config.toml
d_model = 160
norm_place = "pre"
norm_eps = 1e-06
rope_fraction = 1.0
bias = "none"
tie_embeddings = false
parallel_block = false
init_std_o = 0.0449
init_std_up = 0.0449
beta1 = 0.95
lr_head = 0.0118
schedule = "wsd"
decay_shape = "pow"
batch_tokens = 32768
train_tokens = 147300000
Each number is 50 + 12 x the weight over its row's rms, rounded and kept within 0 to 99. Layers, rows and columns count from 0. The size before them is the row's rms in percent of the matrix's.

# up: layer 3 MLP up, 448x160, rms 0.0946, rows 219-247, columns 80-159
# down: layer 3 MLP down (transposed), 448x160, rms 0.0863, rows 219-246, columns 80-159
# gate: layer 3 MLP gate, 448x160, rms 0.0995, rows 220-247, columns 80-159
up219 095:55 43 46 47 47 47 48 28 46 60 84 52 55 71 58 48 48 37 24 68 57 43 59 44 47 36 38 60 60 41 43 33 40 42 54 53 68 53 56 68 23 64 64 30 49 49 50 62 41 49 35 54 58 50 44 60 54 62 75 48 48 51 58 63 39 40 37 51 30 69 43 56 45 68 45 37 58 65 60 67
down219 100:68 33 43 57 44 47 36 45 45 52 51 36 50 33 72 64 48 49 48 53 43 43 65 46 84 52 30 60 55 55 60 54 55 70 31 57 51 64 57 41 45 31 56 62 27 65 65 46 41 42 59 51 29 52 45 46 34 61 45 46 42 48 52 48 45 68 49 40 54 46 34 67 74 76 32 27 38 54 75 53
gate220 106:38 30 62 72 68 40 55 69 37 55 51 48 69 60 46 41 38 48 41 46 53 37 51 66 48 23 38 32 55 42 61 67 61 45 37 55 40 38 70 48 34 59 47 30 40 60 47 42 40 49 62 35 39 48 47 65 55 29 38 67 67 50 52 52 46 59 30 66 43 51 73 43 63 34 39 44 44 30 40 43
up220 117:48 39 43 24 49 33 45 39 74 35 56 46 44 75 52 47 35 62 56 62 69 55 75 46 34 65 33 67 55 50 49 20 64 58 43 22 37 63 25 56 50 39 61 51 57 44 45 47 40 71 48 61 57 41 46 36 79 55 51 60 34 55 48 47 69 33 53 72 64 58 47 60 50 43 48 64 36 60 42 48
down220 111:23 56 57 44 49 50 33 52 42 48 62 51 51 46 38 56 33 43 47 59 55 65 69 62 55 47 41 55 25 47 73 45 53 38 58 53 68 67 47 55 44 39 63 56 37 45 46 44 39 66 53 29 56 54 66 31 59 38 47 58 39 45 51 43 79 54 64 64 47 51 61 73 43 48 60 53 52 48 55 42
gate221 093:39 53 57 66 56 41 49 53 51 44 45 63 58 64 31 47 39 55 52 48 39 62 57 53 54 45 66 46 49 50 62 54 61 47 39 44 54 37 19 32 54 53 57 31 44 53 61 62 50 51 60 49 40 42 57 46 62 62 51 53 46 49 48 57 61 54 41 48 61 60 51 30 71 71 50 43 35 45 39 49
up221 092:67 48 54 55 48 57 66 48 44 24 75 33 68 40 55 46 37 61 56 55 58 45 57 46 37 45 52 60 43 33 52 51 39 55 64 55 48 61 49 70 60 47 37 65 37 48 50 37 66 61 57 39 44 69 46 84 62 54 29 40 66 57 58 39 37 56 44 46 52 37 55 45 32 44 55 45 58 49 30 50
down221 091:63 65 43 57 42 58 38 45 50 55 57 47 59 58 37 40 43 41 40 71 71 48 67 55 50 54 28 56 49 40 53 65 36 49 60 52 53 40 55 62 25 78 27 39 51 65 72 66 56 57 65 61 68 55 47 57 71 37 50 46 37 51 56 56 62 49 51 53 50 42 56 29 73 44 58 57 51 54 57 39
gate222 099:43 52 24 34 52 48 23 60 52 53 47 61 56 63 49 64 70 37 49 40 49 48 46 40 55 40 42 42 63 50 52 53 83 52 43 59 61 54 68 69 49 54 71 74 62 24 34 46 65 51 47 62 52 41 43 26 46 54 55 54 65 31 50 36 62 67 65 62 59 52 49 37 64 61 35 33 50 39 53 39
up222 101:68 59 40 63 28 27 44 49 54 61 45 68 76 45 54 58 40 46 32 52 45 48 47 31 51 50 49 23 35 58 61 65 62 42 56 40 48 41 43 34 46 73 55 41 50 46 23 33 53 56 38 55 46 45 27 34 47 49 33 38 52 39 75 50 56 44 43 34 53 40 61 50 56 53 51 53 68 25 56 51
down222 099:68 45 53 47 45 75 33 58 55 55 29 47 29 37 62 72 63 31 60 43 27 37 54 29 64 61 75 43 56 48 62 33 60 55 38 57 53 55 41 34 67 53 69 53 62 19 64 58 52 54 31 63 46 58 52 44 36 31 44 63 37 83 44 38 30 64 43 52 46 47 62 65 73 42 48 57 47 38 50 45
gate223 105:43 64 60 50 41 30 75 73 66 33 55 60 42 54 65 42 44 28 60 56 48 47 47 42 42 55 58 47 64 55 61 55 40 44 68 45 54 61 51 52 71 64 25 54 35 32 45 39 55 64 45 59 51 67 52 43 54 40 39 51 67 61 58 29 56 35 40 52 62 64 56 58 33 45 55 62 38 64 52 52
up223 099:76 59 46 56 61 37 45 52 49 36 47 48 46 61 57 67 51 49 40 45 54 50 57 66 63 57 48 69 61 46 65 29 53 49 41 44 41 46 73 34 38 44 71 49 40 40 52 68 36 45 27 32 33 66 54 41 49 62 33 37 51 40 54 61 33 58 77 41 47 57 30 42 74 31 45 51 72 65 47 37
down223 093:51 30 42 55 35 38 35 46 50 51 45 48 51 48 53 40 54 41 35 39 58 58 66 42 63 38 68 60 55 45 51 48 52 59 53 49 50 54 65 48 53 29 50 49 49 65 49 67 43 29 51 40 64 37 53 32 63 58 69 50 40 37 39 49 31 47 34 50 63 67 65 56 40 62 62 68 63 50 29 60
gate224 102:66 55 52 66 65 37 46 44 43 29 60 33 44 64 50 49 59 22 57 60 53 50 56 51 53 75 65 41 50 56 36 46 53 41 61 48 62 60 69 55 60 50 62 56 42 66 59 43 61 57 56 31 52 39 43 50 56 61 43 68 60 35 54 74 53 47 23 34 71 72 40 43 44 49 42 70 42 56 27 51
up224 101:59 45 63 61 73 43 74 47 48 19 44 45 35 46 57 71 29 43 25 64 53 44 47 40 59 73 56 57 53 37 51 29 43 59 50 29 46 44 43 60 74 45 58 66 57 61 51 65 40 55 30 38 73 46 54 66 60 62 41 45 40 41 71 53 55 47 35 69 62 48 28 59 40 62 57 62 39 67 61 42
down224 102:58 54 39 50 57 73 51 52 57 46 28 46 63 13 37 53 41 50 42 37 26 46 47 55 52 41 54 45 46 63 52 29 45 63 51 30 63 46 53 46 45 66 42 51 52 58 64 64 38 49 45 50 61 49 43 38 34 60 41 42 31 46 54 37 52 57 40 47 48 44 57 70 55 49 47 45 48 43 64 54
gate225 093:28 61 44 36 71 42 59 58 44 63 46 36 70 53 26 62 72 40 57 50 39 46 68 45 49 52 54 56 47 41 38 26 50 61 61 67 72 69 39 36 68 53 57 45 54 55 37 49 42 74 47 59 39 37 41 51 68 56 33 49 68 36 56 37 48 54 41 52 45 17 29 66 56 52 68 27 37 47 26 56
up225 099:41 32 47 54 49 53 46 47 47 81 36 56 53 47 31 42 45 38 59 51 53 59 45 45 50 46 56 59 35 30 51 66 52 57 29 55 73 47 70 64 42 49 43 55 70 62 71 57 73 46 56 70 45 56 49 56 38 51 50 53 42 23 52 68 68 58 34 44 36 35 46 66 45 38 51 60 35 47 59 66
down225 103:62 36 55 46 41 29 40 58 40 47 44 55 49 61 54 47 59 53 24 38 58 64 54 36 42 48 56 58 70 57 34 36 47 52 54 50 56 36 42 64 58 55 56 56 35 41 56 35 53 34 45 31 51 56 45 53 64 53 48 54 60 52 50 39 44 61 37 30 70 49 53 26 39 51 53 53 54 71 45 46
gate226 096:56 45 51 43 60 25 35 60 45 41 38 67 63 52 65 41 46 63 51 36 64 46 68 58 50 58 51 45 45 59 49 41 47 59 57 26 43 56 45 46 45 50 29 52 83 53 28 67 69 55 62 87 40 47 56 45 44 51 36 47 49 52 42 50 53 34 51 48 55 47 44 56 67 45 43 34 20 40 65 44
up226 094:56 38 45 35 55 54 39 65 45 51 57 48 68 49 57 56 67 59 47 45 50 43 56 76 51 57 46 51 37 42 39 71 31 57 69 21 37 58 31 41 49 44 43 53 79 65 54 58 69 49 59 89 42 58 69 66 53 55 47 49 55 62 43 45 69 26 37 51 67 40 46 59 37 41 50 42 34 56 62 42
down226 092:32 57 30 59 76 62 40 41 49 32 71 55 31 57 60 44 54 57 38 51 48 69 53 41 45 37 45 50 32 47 47 67 43 55 64 60 29 60 52 51 59 60 45 45 49 49 52 40 52 61 74 65 62 58 44 57 34 61 50 65 67 72 48 45 48 75 61 52 54 49 53 59 63 50 47 44 53 41 73 53
gate227 100:48 59 56 42 64 34 26 43 35 56 48 42 43 61 45 39 46 66 68 46 68 53 52 47 32 50 57 40 60 62 51 49 49 37 56 27 66 46 56 43 37 62 52 75 54 52 57 56 61 39 67 57 74 46 57 45 65 48 45 49 35 35 44 62 74 46 37 67 57 55 33 52 36 45 42 50 66 45 45 54
up227 103:47 35 64 40 43 40 51 70 64 19 57 28 38 36 53 43 59 33 73 49 48 44 52 62 62 60 56 55 52 57 47 38 54 47 41 53 53 54 64 51 75 67 49 46 57 63 42 53 48 70 52 36 47 38 37 51 39 68 60 45 64 58 49 38 49 63 70 46 26 54 64 43 49 71 55 52 46 29 58 56
down227 099:62 62 65 55 49 36 56 71 46 43 52 38 51 41 37 44 62 47 51 62 54 65 65 49 53 55 66 54 43 50 41 58 34 61 36 52 65 49 60 40 58 34 49 52 54 63 32 42 53 54 55 50 49 50 41 63 42 55 54 49 59 44 67 55 60 41 39 42 62 50 48 41 61 66 72 65 48 54 45 66
gate228 099:44 69 41 44 41 57 45 59 50 51 45 49 65 70 85 44 49 57 41 66 42 44 56 32 57 61 57 42 50 52 74 43 57 41 59 68 73 39 43 52 31 49 51 65 35 58 62 34 63 40 42 61 39 56 58 57 41 72 44 46 45 35 58 60 67 50 52 36 44 57 35 53 36 49 42 27 58 46 48 45
up228 101:51 57 41 41 38 58 54 57 57 66 56 46 55 56 64 32 61 43 41 34 46 55 58 51 74 51 56 52 45 25 73 38 38 18 48 49 52 50 39 61 64 69 60 55 35 56 35 32 55 43 54 58 57 52 57 55 44 86 75 42 43 54 49 61 51 20 52 47 55 48 42 47 41 44 61 45 50 55 54 57
down228 100:33 74 55 54 57 69 45 73 57 55 65 49 57 61 66 62 57 40 53 59 65 36 45 53 57 38 55 37 57 35 69 51 63 55 42 52 65 68 63 61 69 56 61 60 37 65 46 52 36 44 46 59 53 55 65 83 54 60 60 64 25 47 58 50 48 43 68 44 34 49 41 47 55 49 40 36 50 70 47 43
gate229 106:67 41 45 44 48 36 56 44 72 25 27 55 45 70 46 46 45 60 75 18 60 51 48 39 42 48 77 57 63 47 56 34 61 35 39 54 50 53 40 47 62 61 43 58 66 57 72 65 51 40 46 65 37 51 44 44 57 56 49 74 42 41 58 41 44 67 38 56 37 42 67 60 44 49 52 41 34 38 29 53
up229 103:53 62 36 63 50 51 50 48 66 65 48 72 52 49 46 51 50 44 46 50 51 67 46 34 46 51 65 48 46 40 45 49 68 66 47 39 45 44 58 37 27 43 65 54 43 76 43 34 53 54 66 37 78 67 34 58 56 45 39 60 46 40 51 45 46 62 46 30 59 41 44 44 68 63 47 53 49 36 22 38
down229 110:26 62 89 53 45 67 38 50 69 55 73 46 43 53 51 81 41 71 65 41 44 39 55 56 66 57 55 42 67 35 46 46 56 37 50 48 47 49 47 66 44 59 46 56 42 56 44 45 43 39 57 35 39 37 49 43 56 42 44 47 34 67 40 51 58 65 43 56 71 59 54 35 26 41 45 57 40 44 76 47
gate230 096:50 67 44 64 51 49 39 46 63 66 49 50 52 64 37 72 60 51 56 32 56 35 53 43 41 63 63 54 64 25 55 41 77 54 63 62 36 41 61 69 37 50 44 72 46 57 55 49 64 53 38 61 60 42 69 51 56 70 48 50 18 48 70 57 69 55 57 60 70 46 48 42 53 61 55 48 39 48 31 44
up230 102:66 40 72 55 50 38 48 61 41 32 57 64 59 44 43 44 68 52 33 52 54 63 49 61 34 36 68 48 49 63 53 61 27 56 50 30 57 62 49 53 49 46 52 35 49 59 54 44 51 44 52 57 34 40 37 33 26 27 42 42 59 32 69 31 61 51 48 18 39 41 36 66 63 52 47 51 59 59 62 73
down230 095:70 43 62 50 15 36 46 45 70 37 46 43 50 32 66 48 34 62 47 57 59 47 23 50 58 53 59 55 59 62 52 70 48 40 52 48 40 48 65 38 58 50 36 50 53 54 57 42 38 39 42 41 67 46 44 56 33 34 43 67 49 47 42 34 61 48 57 56 43 65 36 57 40 37 59 41 44 39 67 72
gate231 106:36 48 42 52 33 51 50 53 48 47 57 45 65 47 41 40 52 50 56 55 56 53 58 27 45 50 38 60 56 39 47 79 41 60 63 77 53 57 35 53 41 29 31 61 54 51 41 52 43 30 61 59 43 60 58 28 58 27 48 57 51 44 67 59 54 73 43 38 75 44 68 52 45 44 49 47 65 49 53 44
up231 104:30 40 73 32 51 44 40 58 62 50 45 67 43 32 42 51 61 59 24 40 59 63 47 36 57 34 50 67 47 46 57 37 52 43 68 55 35 46 58 54 65 31 49 50 50 61 63 60 29 49 60 40 31 68 67 46 48 47 58 50 50 52 73 58 59 58 36 37 45 45 69 58 33 57 54 34 44 70 44 55
down231 104:40 57 39 28 46 65 34 51 69 31 42 44 57 23 59 63 49 67 27 62 44 31 39 61 60 25 65 54 52 55 54 42 50 40 61 45 54 64 52 52 58 56 50 41 36 52 54 55 62 61 72 55 68 29 61 75 61 60 55 35 59 75 58 48 41 43 73 58 39 56 26 49 48 54 40 53 66 35 71 52
gate232 095:35 44 63 54 63 53 37 45 41 31 15 52 40 52 62 36 48 59 65 58 67 50 71 24 46 60 70 36 53 53 43 50 76 49 39 63 56 43 64 61 45 47 47 30 35 65 56 50 67 80 55 49 50 49 54 56 57 35 67 64 53 40 30 56 48 46 50 63 48 42 42 68 44 52 58 43 40 43 37 55
up232 083:31 37 67 63 60 51 58 52 46 29 38 50 45 45 56 56 55 76 54 53 53 42 70 39 48 52 45 34 45 55 38 53 62 49 35 64 59 37 48 36 53 48 59 30 32 56 62 33 66 67 44 38 54 45 52 61 47 41 75 61 59 59 37 62 49 54 38 50 39 51 40 75 52 55 44 38 31 43 39 54
down232 089:43 81 25 55 45 35 65 37 51 56 59 51 44 31 48 60 59 58 46 20 44 55 55 43 35 56 38 51 48 54 61 49 40 72 52 44 50 83 45 50 56 52 69 21 42 51 52 47 60 36 50 41 60 33 34 42 48 60 63 74 48 55 61 69 53 53 54 48 40 32 65 52 53 47 37 43 67 42 42 64
gate233 104:55 27 35 44 46 50 46 45 34 59 25 63 37 51 63 52 62 57 73 63 64 42 43 65 49 45 69 33 46 62 46 35 46 47 59 73 71 52 63 60 32 41 29 46 51 42 56 47 60 51 50 49 68 84 47 61 55 41 52 47 31 47 54 46 34 58 61 41 60 52 49 67 58 52 35 42 49 42 55 60
up233 102:28 71 71 67 47 56 61 56 45 54 31 47 64 29 58 62 40 53 69 47 46 67 52 36 48 43 34 66 52 43 48 37 46 63 50 39 69 53 49 51 39 29 55 33 56 56 38 48 61 59 42 44 77 49 48 44 73 74 59 69 59 55 36 51 70 41 69 49 40 38 60 69 52 56 50 61 64 46 61 47
down233 099:52 32 54 43 42 60 64 20 58 69 50 54 28 38 55 52 43 68 42 44 59 49 38 50 56 49 70 67 63 53 42 36 63 61 70 39 42 49 33 62 39 60 63 51 39 39 53 61 26 38 55 38 66 42 61 65 54 57 62 52 28 40 46 57 49 30 21 47 62 62 50 55 27 53 28 60 54 42 62 55
gate234 100:54 58 42 45 61 37 27 62 45 50 30 29 42 59 47 58 58 43 52 37 42 46 56 64 47 55 63 31 40 50 64 53 67 48 32 47 43 32 61 59 55 35 59 19 48 68 58 71 65 38 61 58 44 30 55 53 36 54 52 42 34 48 35 53 23 53 52 50 53 69 54 45 44 48 49 65 28 57 43 52
up234 108:47 54 51 60 47 66 23 53 60 49 59 46 49 62 42 63 43 23 54 59 57 52 37 44 55 39 57 51 51 50 59 42 53 55 67 52 48 54 53 45 64 51 60 41 45 50 45 58 64 47 45 53 48 41 36 35 62 69 34 67 46 17 28 57 54 59 43 45 43 32 55 34 39 60 49 30 36 32 52 25
down234 106:58 50 45 53 82 81 42 50 37 55 43 62 66 68 20 70 47 48 50 26 59 66 49 50 70 51 25 50 39 59 34 39 64 67 45 52 49 55 55 40 49 51 58 49 37 56 45 68 56 46 44 55 43 45 52 23 61 52 48 47 61 45 45 50 60 71 42 43 54 37 54 47 56 57 55 62 56 39 44 24
gate235 100:39 55 47 46 33 57 41 49 34 53 40 35 45 60 39 34 40 44 68 48 59 73 48 47 56 53 48 41 54 57 52 61 57 69 41 49 43 31 63 26 65 40 44 55 48 20 39 64 48 50 60 41 61 35 34 46 39 32 43 48 51 36 43 51 61 75 65 49 51 57 55 60 42 61 37 47 70 48 36 64
up235 103:72 38 70 71 56 68 34 37 58 66 30 46 56 60 49 52 51 53 59 54 39 50 51 49 59 39 54 62 37 38 50 45 53 32 42 78 64 52 66 64 70 38 53 70 36 42 49 42 47 43 28 32 38 41 57 61 51 56 82 48 47 49 54 53 56 58 31 40 54 49 29 59 44 38 53 47 39 71 46 51
down235 104:44 51 62 46 56 66 45 52 43 42 45 42 55 67 70 54 45 47 43 57 59 50 61 34 57 35 63 59 42 50 38 43 41 64 57 30 36 57 48 46 26 74 45 41 47 47 43 48 53 61 70 55 36 52 51 68 50 62 50 51 66 43 27 63 76 56 77 67 34 53 51 44 32 43 65 56 49 69 52 52
gate236 095:49 44 50 54 73 47 33 54 31 37 61 59 38 47 59 70 48 38 42 54 46 19 38 31 50 68 55 38 70 69 40 53 55 44 27 49 47 33 47 37 61 38 47 43 55 50 65 41 44 40 34 33 43 51 43 55 26 56 56 66 40 62 49 57 50 52 42 48 64 45 54 64 60 49 34 59 47 42 61 63
up236 097:59 27 46 45 46 34 49 41 46 50 56 51 60 47 66 40 33 43 68 46 48 66 34 59 33 48 39 55 37 59 40 36 58 56 68 46 63 52 64 66 33 42 55 58 44 54 53 58 29 41 51 53 40 51 54 36 63 46 59 41 50 40 36 57 59 55 66 21 39 62 29 54 48 56 58 28 66 49 55 39
down236 097:69 50 42 64 59 39 46 45 34 64 19 54 41 47 43 28 51 60 65 32 42 49 44 38 54 70 68 54 40 65 49 44 50 56 47 39 54 74 36 46 51 26 58 71 63 50 53 39 56 72 65 54 41 52 61 62 61 70 37 70 50 72 44 71 29 58 47 51 41 48 41 56 51 56 58 54 57 37 43 26
gate237 100:28 46 54 45 39 47 50 70 59 52 56 58 28 53 25 43 70 47 46 43 62 64 47 55 39 63 55 38 51 64 63 53 59 43 56 68 46 44 45 46 34 78 63 54 60 48 60 49 51 64 46 31 62 46 22 59 45 54 46 60 38 51 57 54 34 84 59 51 65 29 50 48 39 41 58 35 40 79 40 52
up237 103:50 27 74 51 58 59 47 38 61 62 43 28 48 35 44 64 47 86 53 40 37 43 46 45 53 44 34 53 42 41 62 54 37 53 24 52 44 36 46 59 54 63 33 58 37 31 39 65 38 49 40 57 50 61 43 51 47 61 49 42 71 60 14 41 45 52 55 66 53 42 65 42 55 59 60 33 56 43 33 72
down237 105:35 56 50 56 61 55 31 48 65 48 42 39 67 55 64 31 56 37 44 35 16 47 74 50 43 33 48 53 62 47 45 45 42 49 65 45 59 37 33 65 45 60 39 46 32 66 57 74 51 64 55 59 57 54 30 52 43 47 42 42 52 40 51 54 62 59 32 26 57 37 70 44 46 43 63 38 50 60 50 47
gate238 096:55 64 51 41 41 40 45 34 59 49 45 62 49 53 43 60 59 35 42 53 46 33 24 51 40 55 54 52 46 80 45 48 60 35 41 45 61 57 48 65 33 49 62 33 41 32 68 44 27 34 57 40 42 49 69 68 60 60 60 43 29 54 57 52 68 46 35 59 50 23 54 53 57 42 71 43 60 42 44 39
up238 101:54 62 47 60 36 49 44 25 42 33 33 45 42 63 56 59 58 43 36 55 58 55 43 33 65 42 49 58 67 16 37 50 53 43 44 51 36 55 35 34 91 53 52 48 33 48 35 41 45 49 66 29 32 56 56 47 51 28 58 54 59 45 45 69 56 46 53 11 29 58 32 49 54 43 57 61 63 45 27 56
down238 098:48 70 37 38 48 54 55 53 27 39 41 69 58 56 49 18 46 64 45 46 35 81 71 47 38 43 62 73 45 61 36 39 34 59 50 60 66 56 65 67 44 59 53 42 46 47 45 83 56 58 68 54 39 37 48 64 51 52 47 45 73 40 67 68 62 69 55 52 46 63 52 52 47 55 49 68 40 58 41 52
gate239 103:74 40 37 45 49 61 30 60 43 32 51 45 45 37 33 44 30 64 41 62 72 65 68 63 30 41 57 43 46 51 34 53 48 50 63 59 66 56 68 50 40 48 32 56 46 50 57 58 32 39 53 32 51 38 37 51 38 63 50 45 40 51 60 52 45 61 44 28 39 45 53 51 30 70 56 43 83 46 33 55
up239 106:37 44 74 41 54 43 52 52 35 66 71 48 61 54 58 58 44 53 48 46 39 25 46 34 66 74 53 36 39 58 76 69 60 44 46 24 55 59 46 46 61 71 59 52 42 62 21 36 60 53 62 49 65 43 53 39 53 46 29 52 62 64 40 40 61 52 60 45 64 54 56 52 46 46 48 47 50 68 40 47
down239 104:49 51 58 59 61 26 30 66 61 43 46 51 59 51 44 29 49 33 43 29 54 72 54 58 36 65 42 51 37 57 44 57 39 34 77 41 43 40 52 28 48 59 37 65 54 48 58 49 62 26 39 42 35 47 16 38 32 57 58 40 45 71 62 53 58 59 35 48 56 42 52 22 41 65 61 49 55 73 41 45
gate240 097:32 31 62 61 37 60 56 47 35 42 38 53 41 44 72 59 70 59 32 45 48 53 51 50 37 49 40 28 43 52 43 59 57 38 67 32 52 55 59 73 54 45 35 42 79 44 52 51 75 41 56 43 44 40 58 37 64 60 45 46 59 44 44 47 39 61 49 47 13 34 51 49 49 57 62 51 73 31 58 29
up240 101:36 57 48 51 51 48 62 65 74 43 27 31 77 50 51 44 47 54 42 51 36 46 54 63 60 56 66 31 58 41 51 54 60 56 26 58 41 39 25 29 38 44 57 52 63 35 55 48 45 48 37 50 61 55 91 35 58 44 48 46 56 46 34 45 50 28 56 67 71 45 46 53 58 29 62 34 45 43 58 64
down240 101:56 40 52 32 34 57 45 56 55 52 38 36 65 44 59 42 59 47 44 45 33 36 59 55 61 52 42 72 38 45 59 62 42 54 41 55 57 59 62 59 47 68 39 58 53 26 66 46 75 67 70 65 60 33 46 61 43 41 53 38 40 53 33 67 45 49 66 49 44 61 44 31 23 38 66 29 47 50 71 55
gate241 109:56 55 47 71 42 38 47 65 54 53 48 55 26 39 46 58 46 35 46 26 47 57 61 44 46 54 54 58 47 58 52 54 57 45 42 26 59 51 60 54 45 48 54 39 50 57 62 72 63 59 50 33 72 50 18 56 52 53 52 56 46 62 32 33 34 43 49 39 60 52 35 47 49 59 40 46 48 56 21 62
up241 107:37 69 49 51 43 55 51 74 57 79 43 59 66 46 71 52 55 48 61 29 53 51 52 28 36 55 27 37 40 65 55 44 64 33 29 43 24 51 64 50 45 48 51 56 32 58 33 43 51 46 37 49 57 73 45 64 50 58 55 59 40 48 30 48 40 65 52 26 57 56 51 27 44 47 40 57 47 52 47 61
down241 110:51 49 66 31 55 57 43 48 31 74 49 57 57 58 61 72 34 57 40 45 23 52 66 44 28 55 47 60 47 39 50 36 73 56 18 63 64 45 37 38 51 46 44 33 33 56 57 53 46 60 53 69 35 54 56 46 41 73 31 49 52 40 52 64 47 72 52 36 68 52 47 65 40 38 21 46 45 51 49 29
gate242 109:53 30 59 47 52 34 44 54 56 35 66 45 45 60 36 62 34 58 55 50 49 65 67 64 51 73 48 48 57 52 29 54 59 34 53 38 47 63 61 25 65 46 61 66 74 51 30 57 74 58 56 48 62 51 36 47 72 30 41 45 63 49 53 55 65 30 34 34 43 55 36 35 30 57 65 46 42 39 32 42
up242 114:52 45 19 49 40 51 32 45 42 40 59 55 46 59 45 39 45 61 63 44 49 32 42 46 38 56 30 50 45 64 52 26 55 28 53 50 55 40 34 45 38 37 40 52 39 37 55 52 31 73 22 47 39 57 55 57 44 62 43 50 55 43 57 58 46 60 72 51 60 51 59 55 59 34 41 23 16 70 37 34
down242 103:54 71 54 50 52 46 54 48 55 54 68 52 48 51 58 36 39 54 54 44 55 66 36 58 51 47 40 73 46 57 47 66 56 41 62 68 36 23 34 62 67 44 44 26 39 32 46 46 32 50 49 55 57 39 55 50 42 79 56 49 57 38 60 35 61 59 64 48 51 52 40 32 46 40 34 64 64 31 58 71
gate243 100:58 52 32 47 62 61 55 42 45 41 69 59 51 51 72 53 53 65 44 35 58 50 43 65 52 55 69 56 59 32 35 40 34 55 59 62 57 64 77 57 53 52 47 30 51 60 78 40 48 50 49 37 83 65 42 46 54 48 48 27 65 29 48 37 51 58 36 42 55 67 31 42 63 70 47 42 53 64 42 27
up243 098:69 52 47 63 58 55 42 44 59 64 48 48 63 62 61 57 44 56 73 41 50 44 56 52 49 53 58 54 66 49 56 35 52 51 45 59 47 52 58 69 50 46 36 54 63 48 66 43 45 55 51 62 68 57 27 64 69 41 19 42 60 39 56 57 79 56 64 37 61 60 52 46 45 53 67 23 54 87 28 34
down243 097:54 55 34 49 69 46 56 50 54 33 56 31 37 31 60 49 69 27 26 49 53 58 40 46 34 42 53 40 40 61 60 60 41 42 59 40 41 61 69 42 73 57 45 45 64 49 62 41 40 38 55 47 55 73 44 42 30 55 42 30 47 61 59 54 46 51 60 47 53 50 55 49 69 48 69 35 58 60 32 55
gate244 099:51 39 44 68 42 44 47 49 41 67 44 54 47 62 39 45 55 42 66 41 33 45 52 49 45 69 58 53 63 61 55 46 73 48 39 68 40 64 39 41 47 63 50 47 43 56 59 56 65 61 50 30 50 63 44 50 37 56 51 66 41 28 49 40 39 40 51 47 42 60 42 68 60 24 47 54 68 54 64 43
up244 101:61 41 69 64 65 46 40 49 80 42 40 30 50 50 35 53 54 62 22 69 54 35 59 62 63 66 52 57 68 49 48 49 62 55 35 34 46 51 70 56 36 59 46 50 60 76 68 59 56 61 53 40 31 29 46 48 46 48 74 53 40 31 34 72 64 35 57 55 39 64 44 40 37 33 44 58 45 44 44 44
down244 105:44 37 49 47 49 31 62 36 68 81 43 45 61 54 43 48 39 50 42 54 43 53 35 59 46 73 44 59 54 44 24 61 37 66 31 26 36 53 62 45 44 48 35 38 60 48 58 37 57 47 50 25 30 43 45 36 40 46 37 68 42 65 35 50 45 30 61 44 39 46 48 39 61 50 49 45 47 56 51 17
gate245 097:52 45 38 52 55 09 57 66 24 37 55 51 57 74 33 47 26 26 39 48 63 58 44 49 39 65 58 43 55 60 39 50 62 34 54 26 58 41 61 49 44 41 54 69 54 47 49 37 54 50 71 44 61 17 31 38 55 42 42 63 33 37 49 56 36 61 58 34 50 73 70 52 49 69 63 42 67 48 56 40
up245 102:33 44 52 46 56 40 61 69 39 51 76 54 48 58 42 29 22 32 53 45 58 60 49 41 44 59 37 42 41 50 63 70 53 41 65 28 47 45 56 53 43 51 52 61 56 40 58 39 47 50 64 54 66 39 57 54 27 36 48 56 37 41 39 61 52 55 46 60 62 65 53 63 11 58 61 67 42 38 53 48
down245 090:30 55 44 44 57 43 51 51 49 59 56 40 60 51 57 61 49 43 56 44 30 63 38 33 36 45 40 42 48 44 53 28 59 50 55 45 53 47 52 67 55 46 48 71 38 29 49 63 37 41 43 44 55 36 38 25 39 56 62 35 29 70 52 47 45 52 55 39 55 68 50 84 30 60 40 39 60 54 58 41
gate246 104:36 67 45 54 48 31 43 45 37 45 55 41 54 54 55 49 34 54 33 45 50 55 65 69 54 47 60 65 66 46 47 34 55 58 48 67 68 48 41 66 30 19 45 72 63 29 60 56 54 42 55 55 59 56 66 70 73 78 53 39 56 56 41 56 63 47 68 55 61 62 40 42 45 41 44 38 37 59 58 51
up246 100:51 30 57 32 48 46 72 37 61 73 55 51 62 58 60 29 76 46 68 42 44 69 56 51 54 47 46 33 66 61 17 58 61 40 44 49 50 51 54 40 55 60 53 31 03 41 83 30 44 61 51 44 55 36 52 46 53 41 53 68 48 76 55 65 43 43 35 58 64 46 64 64 38 37 52 59 50 53 53 46
down246 100:29 37 66 46 51 66 56 57 54 48 32 56 46 57 47 37 45 46 39 43 67 28 42 32 40 56 42 51 45 67 70 44 39 49 43 42 54 26 53 77 51 38 55 47 28 55 65 36 34 40 40 36 55 39 74 44 35 58 27 46 36 48 46 54 58 33 55 37 52 48 37 45 44 34 67 37 37 33 57 65
gate247 109:43 40 66 45 53 40 45 43 55 44 41 41 30 52 61 42 63 38 62 61 42 62 57 46 46 39 38 47 24 71 40 61 41 43 41 50 53 49 61 57 58 54 21 37 52 41 41 62 62 73 32 66 35 31 53 57 64 70 59 52 59 50 56 50 51 34 17 75 43 38 37 42 46 59 55 63 42 25 49 65
up247 102:41 31 39 45 67 37 46 37 44 45 58 34 56 44 62 32 46 45 56 69 43 69 58 36 56 44 47 59 38 54 55 69 47 41 55 30 63 51 58 56 63 59 25 66 61 68 61 57 77 85 55 47 50 43 50 53 69 57 38 60 43 49 34 52 35 63 46 62 48 46 49 59 48 69 64 56 38 75 53 48